Part of a small language model's weights: 6 heads of 32, LayerNorm before each block.
Each number is 500 + 40 x the weight over its row's rms, rounded and kept within 0 to 999. Layers, rows and columns count from 0. Numbers have three digits each. The size before them is the row's rms in percent of the matrix's.

# layer 2 MLP down (transposed), 512x128, rms 0.214, rows 245-270, columns 0-127
099:450477460548568500521520545468523581421526521485524493441488503591485535539448494567489477485525448458471516510471522439545533538506489455448499510455493542535554449508489480472540474516472481541570489480471588522558483489531542551531417536460483494462504412431483439584480517489449519527544455500483555474558523483524476496532532492536506535579501424442504498559484453568481549538473
102:503479445575501502469595525489519454406523540464525541494494539505593465457523474455481500464513537467504514468524450489491402448504518508457471540530461416460609548514516490522556503548485514548510519458507513490500492511532490495486422444431492481446482568536527458499564489448529441519455464534402468492480491478500441542490468498504508568500516557477459486586482503497518480560435
096:470541531522475464464509509461514507461473486539550482551507510570490439505536440463489457505507516474533539584496526481482471506547453541520485526544470505473549445469494531483486526481433488548557507528538474491474489478507475495579566461474458554494509493552527482453503597461500550464550442382517542475517494524441540423414509450491437561492435540510502496510514519517458532355477
099:459541527563525471481508466513511511579561473457548492483504528476523575486533557491497519497481477431568433507544484436498512556507495571566553509380561520446505447497481447512517542536452499466496507497486476477526512535499514511551510448521518436497464526548517408512510488512548496457475515481498503456514554485488444543475444565428452503495508458479444468512471557442437453606440
111:521445516454392509536547567415502548443588530473471467539471495521513481467485482520477431502471527511565582515504580530437470489479526513499522462477505547433533440497524508497441578487521499542532506536511486498463479554561455578522534463526487490569447471501475569507580515490527551470502486452503548488418511521466474528384546522470472539481527535498532533518539504501467531508537
091:526484418498494572537388469592451502467519510506507483475479450419504484507530463453473516422506413520545547525457530479520519498503559526513460446467517603509464471543477495484535485476492469518531475552545485512455546516465394521572517467559482500531534510503502508497514510430544480557505480549481485563560450459486451439473468508429464512540440497442525477534486463569491469500529
106:541501550519541564487431534476572484592514425554413494565441526530493518527455502510499489495525473469495496530507478461541469484450455482576470483534490542531553466503501469534517554452559485555489527479490530499417501516528509491429492401531559466478568511450501455459477517543418544506472521504513550510454450487484507443479534456503474499388456548553476536488496480539493448427473
099:512566461499520488515482554543452499530532529558534546507513550512499511501510554551520481468462533486477466462480545533436503413508542541579476488465579527487545460521491524446463515480548503435450450444465489553559457489438490540496485472511447446518489428562469585573526527499596500527520531522448542465465520529502530483504510595423509475493509431497467516517456436594525527506484
097:400504491579471480457475481494530474493509437487476492503481557548529451428405487520456498437531506487415532471490455512486480505526507414451477506459506466514474516504535506572458379494488522563550416506555513481526451492542491580485475484579526473542498463438535520468515489537504488481494511477502536436563496545517419522490497514540579564528438460488535472444484532499484535466484
093:401548459492467500546465560515516394553502552562509493495479560479475506501411491555523491525519486506435546526513499534492543460562426508532572569553461489474530499472576438567503543485518527475583490492553487460458538526445517571572534514550448489477527579459493485500505473464536457550500511521549496527563469512480502452518487541507506466444576534481506521509507562476503459457493
104:438526460526458508492525575521480500550475431562446467555502463452611494447498453450467404477538440520522456468532498556562525463460506578519543543484554441513455491560516458501556470504504503499484531492534551572485494495479565422484465548503456537481495512498525473455466522478445441460500480484520520424556470521435502472505492512480528520508450560499415535485529558455453495532532
103:455575472556474492479502548450455470521500478521527492517541529501536466449512507496486444361521483461430439536487466565451538482554463495647494541556501500482440493521424512508552499537528470472496493515495473468500475479528524517560484495535486587546552513514506514524458535514458439480457494514480526449575460537500537453450564442470497518440573486532486494483489457497556556479516
096:464486441483584551553510528495477425549557516509551547495498539511438487482457495517397547460488597524507466479480466454499504568557525516523595530464500472497515424486504521488453513488435448528474469506518528500456512441454466489504476529476458546538470554552510450499543417515537526490504511528434531464518490530533480490522551461499468508480496412537457474465428571481493395458479
093:490489498431499471532426536518481517536539480509481548553504530499471427460459544561518520524558454465467554504535507447501498451486437475528592478561404446467532479469515572423467458520512452488496528580586505474471493488505525490430481466502543496490559498473514489515577449526428486424479501462455511557498492578478532433450517471540492559496456503483541541532465426531467503464486
088:534465518508550417535490563484527461551498502491554549485493401504530548525525440495499549486522527571501519527492523506462446521513513483410477510502413515506439504516520505452495489472478492463473496455494532528522472465513516498545534467490548486515477447498487533440483431525357565462530521458362536469498463604430531469504504520490471460571482516504435458497501534511545505519484
094:561551496521505461490433530542494537517481558544460500563513527511484545538519492446526504516517564555491558554558523498473441534547551493529564538555458492420518526527421521490526509580566550592475557520538551548488448455478521476482489443529518598461514446528484491466535444451501545478522487445487474559470539544527505571473545510480468559516482487572556530492449521444489487510521
100:463474447513471504480508528501588477510505496513477499601566599460513492443520524508523531557527532474522571516471515539537502483527548543426538518486490394471515447532512474502510459464511534552476534496481568493498471497562534510535552504480532470506499487568459475545532585553570536493475500516513436458499524556510527475406527493510472474455496486467424549494454443606461572469484
104:486537502432531437439514473452537466449431553524538479528463474520532506570485500518464539445504478570447547514570566515533498582500529508448485521481436516505556507449536474469552518453534479495447473476522539501483527493511415495474553507528471483490559456458494640528514532516453482492529452485552555476508504443522608555557484551518510566520499502559491517537478489556472512481455
101:509539463535517415533557475567467505491535550504499525462528546554455535513462450556459512503503457478528451464529451524483502542488398501501552504536516520506526446525440445489500483580597498482466532525574521492447490546527520474507513542443513465482462424475462528550511478486416455437491512498457499449487472560563527581487463532512545567485465439473510483527568458518502599476477
104:433506514444519491517565508478479530460506447544486499529529473500500478507493487417462499439533528490480491547436492586533544489512488437523447514456530533507493412501448541489428500480489427475451483547573459492576503494524426488515498506488535535452418442443546529467510509518496522595480512474451568570561501556574499470536473565499487468511446493533499466555400518550515468524501
088:528459449495489435504440476519485486491563510464533447524457536461455556512469438513564539492488520470550505580464530499501462464457541544511501483480568556440480496499510590514474470504494521610506532495565458550472553525501543574513498494536515532458533501532552547541471499441525457531508416518603508421506458498512598527485494488499482533574565479459524492509451523565479542462511
092:489611478550483466553491558469581557462506509472459531468587555510550533506446479535469447423524511496476512512487471518472517488518451510589496489526557530457566514462494529455457467484448547533572451471492456482480577502508519472534527467521499540568464532453550502561503484467507578458512429487556522555465425565507528524459507503570479538577508432473513478497495548488490502524483
098:549489537519496569512571524535481467497480487463447538438530562458489506480429453503524513455584465501528489487462571440542558495483506534474540516487529494447465506547421514487497500455525468527532426524556539540463489461528489555561489536526539513553488537549533491534532461512411528505474450570497467507395468560472486538551481599479552484526489518531499452495473566476507521494604
104:543547489485425597622530463475407553406496532525549523550500465464512553573480525437508475517558455511473521451481478537505528493576497470461578564521565508521490509549482493501507500470447518489559440486532507477487476458533514518502521522495557559498495510434512450551445487500545519467512459546505507413500493440493491495535481483599494507538497465547527493573491507529468468531470
101:476484526435496494531486504505390501488474521503520527435537462476582494517487565531508465485541502460534483526468570422488504454511509517455523511499434448490483524515450499541447498479542517456491505503496507464512560532469456493434547508548498452506506440452482522525444554499529512495516546451583513481565568445586586404515505460506463478497493429467504410571519570560450465516482
107:503544542449404555508476541483548502502524656498578501501438515450529473464502447548517494411551524484526527463526487475468469506495439536497460526475503419495522485504490542438548550456473499463425518519516522534523443503509481510528487500470496450524481562502480463511542576474472464553545565431561528567559478517508564540520464482513523503483461537414474536493489475462480496485556
# layer 2 MLP up, 512x128, rms 0.231, rows 246-270, columns 0-127
097:518442488484489506521467505489474561510536488487537514531499461483516576531498438547533428521563529556467492478481497498507496469554442488482492438489472525478562494474522493454525497440522522597553451502435535459543532451558506518500494476412480514517524430518513519498513561516511432494524476514600504528469568479464518479544543377509515459513503529461450507488533599489522482539366
101:504451501457526534473465452585558577474488508524431504512533530460478538526482548433529528515491493432477547531513483468503581516438439445447510543491430383520552458573508525526508505562523477485455509493524499449453581466509511461464429494469488482470551495498522449574473512457539473516494552556512467510562525426520467507551483573492540517478496494440557502515530469509497453548441
096:423411470568415438507550426501527509472510548489454473545497539473516521524536515499471477576464497507479462529532533565491516539517545451501551517499481485492501462505516538494507471450477508484552551433448437525525478537528485447475521462532605515523532525455461380451597513549526474436562459511539552488470537508491519529497530498465486473567488504504503525396554493488521451482487
122:505528470531523428549505493536577462469488487504498465513482502489513499476586507518529507501494526493525486462507462595415543529515530442561485461554553526505450507422492547500539476449546499495466481414448519474520506508507478540478481543419491471520491548474572517503508466472471472560444359576497548492503462458524518508500520414509593552504511533574450523470458486576496506510521
102:512521533541503484483496480453479493468453517407501535525530437567520469471505549488596444446464549456485507491491475524436453489383405478532452510541484487452464518555506462530502561519513510478583516540532497447536479484536518559535526435451458492543480494531435532515545526502496457552528505543486539572555496495542494542580562445509482535514502507509474516440459425420534529493498
101:539438524520508540542475459526494515563514470453491482524502442541510576415513524557455418555574451465407557520463455518479497471509474476498511530502461469530529498456551551469572576458572548578500457545549528492468512450500463520522443434473532486524518495457451545476532518436505504473456460502527449534526473497527425531489454475457469447548546500537505533443456513504469526424480
092:492518412464542506476461492531485575488456502502507539464493462553551472526451503467476490522487513513414539553503513508515490452502528517554467477541572412501536501500473442402550543425517490511396492461442486552517490549471454431456523451561533518439451538471492500522609473552567551519503511540534487408478510485556500502485457471492497485520508455449526484472528566482448463510495
092:501428427515534558459524438484454496510478528499482530480545519474482484457530562524435611576510528479583535544494491515521515521455504534495517525473433455588526557525465540449568490429458466526440531553448479453484497517476571494498539512441557488557449554437446564438472529457537492464554524522500456522435510512496483506512467477475553478511554510489450543565504555509498488508506
091:571522508426496447538488487538482500476558485613535417484480513459534498518569510534501544498504511527509466478565452464471458448519572472484475458490496485512535494533480486525446540510548469481502498495415472363560532488482563570495458499489540522525434426501493495504521477501490538452517456526505512398452450504494464482503490550548502527571522460493477467542572496493426560547481
106:564437546463562479500529515401473502508474511465511499484468542542469532463495526523430570520537512515511519495464463520528530582556544535497516558457470548509529463437473489480394547530552458523506517544468448420521537506521388524482469470481479480497478516468486454509458482543481545565512456455463481525537610448480511504486519461518516504443483455578560526541512511487536449528572
105:522550468525464495544550494524479468503466532472510438521552508582466579473557499517407585475530474492525498556503510559447447550439499446432537451535465501533517492546505528556520484561476556515496559454478492452474538546496534458478501509512475451415465451548473480457478589507540477521505462516512461516544432519489474500464561489523483535532509502492550496544445422488487513610435
108:494510521498525475518554434495519405576568481543487462492442397534500449493539500487546509525500580530495542482549534539483524521495539529517491496517502430532487492472475460428490559447491458486486581518456577431463504447448534519449503532453469568421496534451450562542505507511520502469583473539498490541522521479507549585503556525536491516522411534428461519490449502540519494496517
101:520487539496495578525526486439491481448442588482524491519477518511507415482474475589510436541527474486463475389498512514441576441463512497474540529442518465536535551541575530469561499506533543569481507442541476482531506506492431475424477498479556500425476563464453540490485527491465527458484471497489573442524487454448491526498545455533546549508521474466511421566543501476449497514528
105:452552462543488492482450538503461478474549529403465571508453591456527498547492542544508549538523475462502492491559491481504515569451523525532493509523531470459552478481416481555573483458519539441452481510502489481495566574506513478515508560476524487496497511465433500476534560531547415551487479591528446455534447484539479552538539462476540449491464548504428463461465494569486446482449
101:478452520471455572545465537499462498466530483474479531433453503476574456468557551567452499486547431491516504498493495438515540473446463535541476492494536486566527483490504443520495457501485491501574512484481494466552525566459485440520501543436493493562491553450492498450525517555465535576541434590532480511449486514531437443559449435531525424442526476534461495568531564457529455557516
092:443413489498475546498535418453560562506493446471454568546471542463503563501552563490470443489488474461460488504530474541546457500449456446466556468456443508552407551507543493572521470453516552434504505460483438568503545523456467550504531468554511486487450444513505532539520470524502528443489543546574471520497475504464534484543481464480557506501508463547608553483490531516517505512471
093:555531504507423508455476471496487496481545460481534499490505490489578496522503573453584577485468514535447474506457520523518471558535493478472408470524470508502552557503565513556490466547517523558460531575556480502504470460481403510504556437513444576437472497510553496473553464515516496498460532485514529532563446526567540495455490479512430551462431531507555530531458508424533448562476
103:472451544512482519529492532510513493489517443417465509534535507513511456510535541498457560510468549600500552443532500486428511470526466526548496492495470559529503508495448533523489507609551517491485512514431556457447453500434545493431484505438430482463490466480484525488606515455402423463551543468494518549521516485558520504592475514455449560469544510553534490490478519519507565507547
107:506443558534544477510473483438448413517481489554492509517520526507437537503546555494467483533570549491490483443445525484505451457484537544561509543487532530511497497450554490427491578478507439496521501527458489490547469545505576459538494565530470514534411496444488507462520594552458487502494454489569476471508611533488546544582462476496466571458532482454505474478502526560498445522454
089:529462529465523448495528532533544572538432512504486501459455538486514450546493491463463540498434458548449561490554493526490573455505473463500537467495497513497501534514418444472483506499436520467518521553501518482512480495476461542443463458471500452475423445485523468482503522564546558483426549570497466440546513445572514536545529451562488516531524406494519410581545495490494399482519
099:449453534604569493532477461520533483498506428520524488466501563473529458518493508474466471494462492493474446502490478518512455446485453512533517502505478500554492449508487474544477495480519556535495512491470516552489509514523483420544518484575504490530465501503391576483521412468521554448548393395526518457441508516515580534542445520507551534597528481555444426493553508483525508513472
098:546455503506486440499555439512550481474522464568538468467528479503525538468476441487464437554552533544421529468449449427474460502507554501427511506459516480525495473558554522445530514486558589495568526482494515488495494478517467461434433543509478486495559508542504512542607512532502518530446423456516467517428530526504544547544488491433458551484459530539498581560553541458474484479489
106:520525484455528477472526486450542528565440468509567454492558485405541509476490461470517424493512446450523575524514448556511376442484522478491482436477565482508473541477585517489555461452468476549530449489461508397485468493489505473464540509566536561491551477529517476510509463520504476564487496463470500488494569488541478569518530543529558464429534483482562428480530503530486502540488
104:529481500494521524529537489439605481555453507476551416448581491461471547506488518479527494478505482546468518528478515468529520404523445467551552503417528456579561440472510448408546465508425518540510482514458508441442490557528457450496500486563559495505500512466472497448552524487500462464578515540541500435505538453451490522542461473501463447509496529543579481455498482504454517524512
100:540462539468477549502489459471440514527458487477535453545562476492445538484435481509473441477511509510524441521560485459505491624501535543578525522595500474534493560514496537401517506467498515562558465503483523453445460506506473602519519469488503566434449501500539460478543568501430481438490558466499518531513510473473457508490557449537493477515569517500560504439496573509490454471470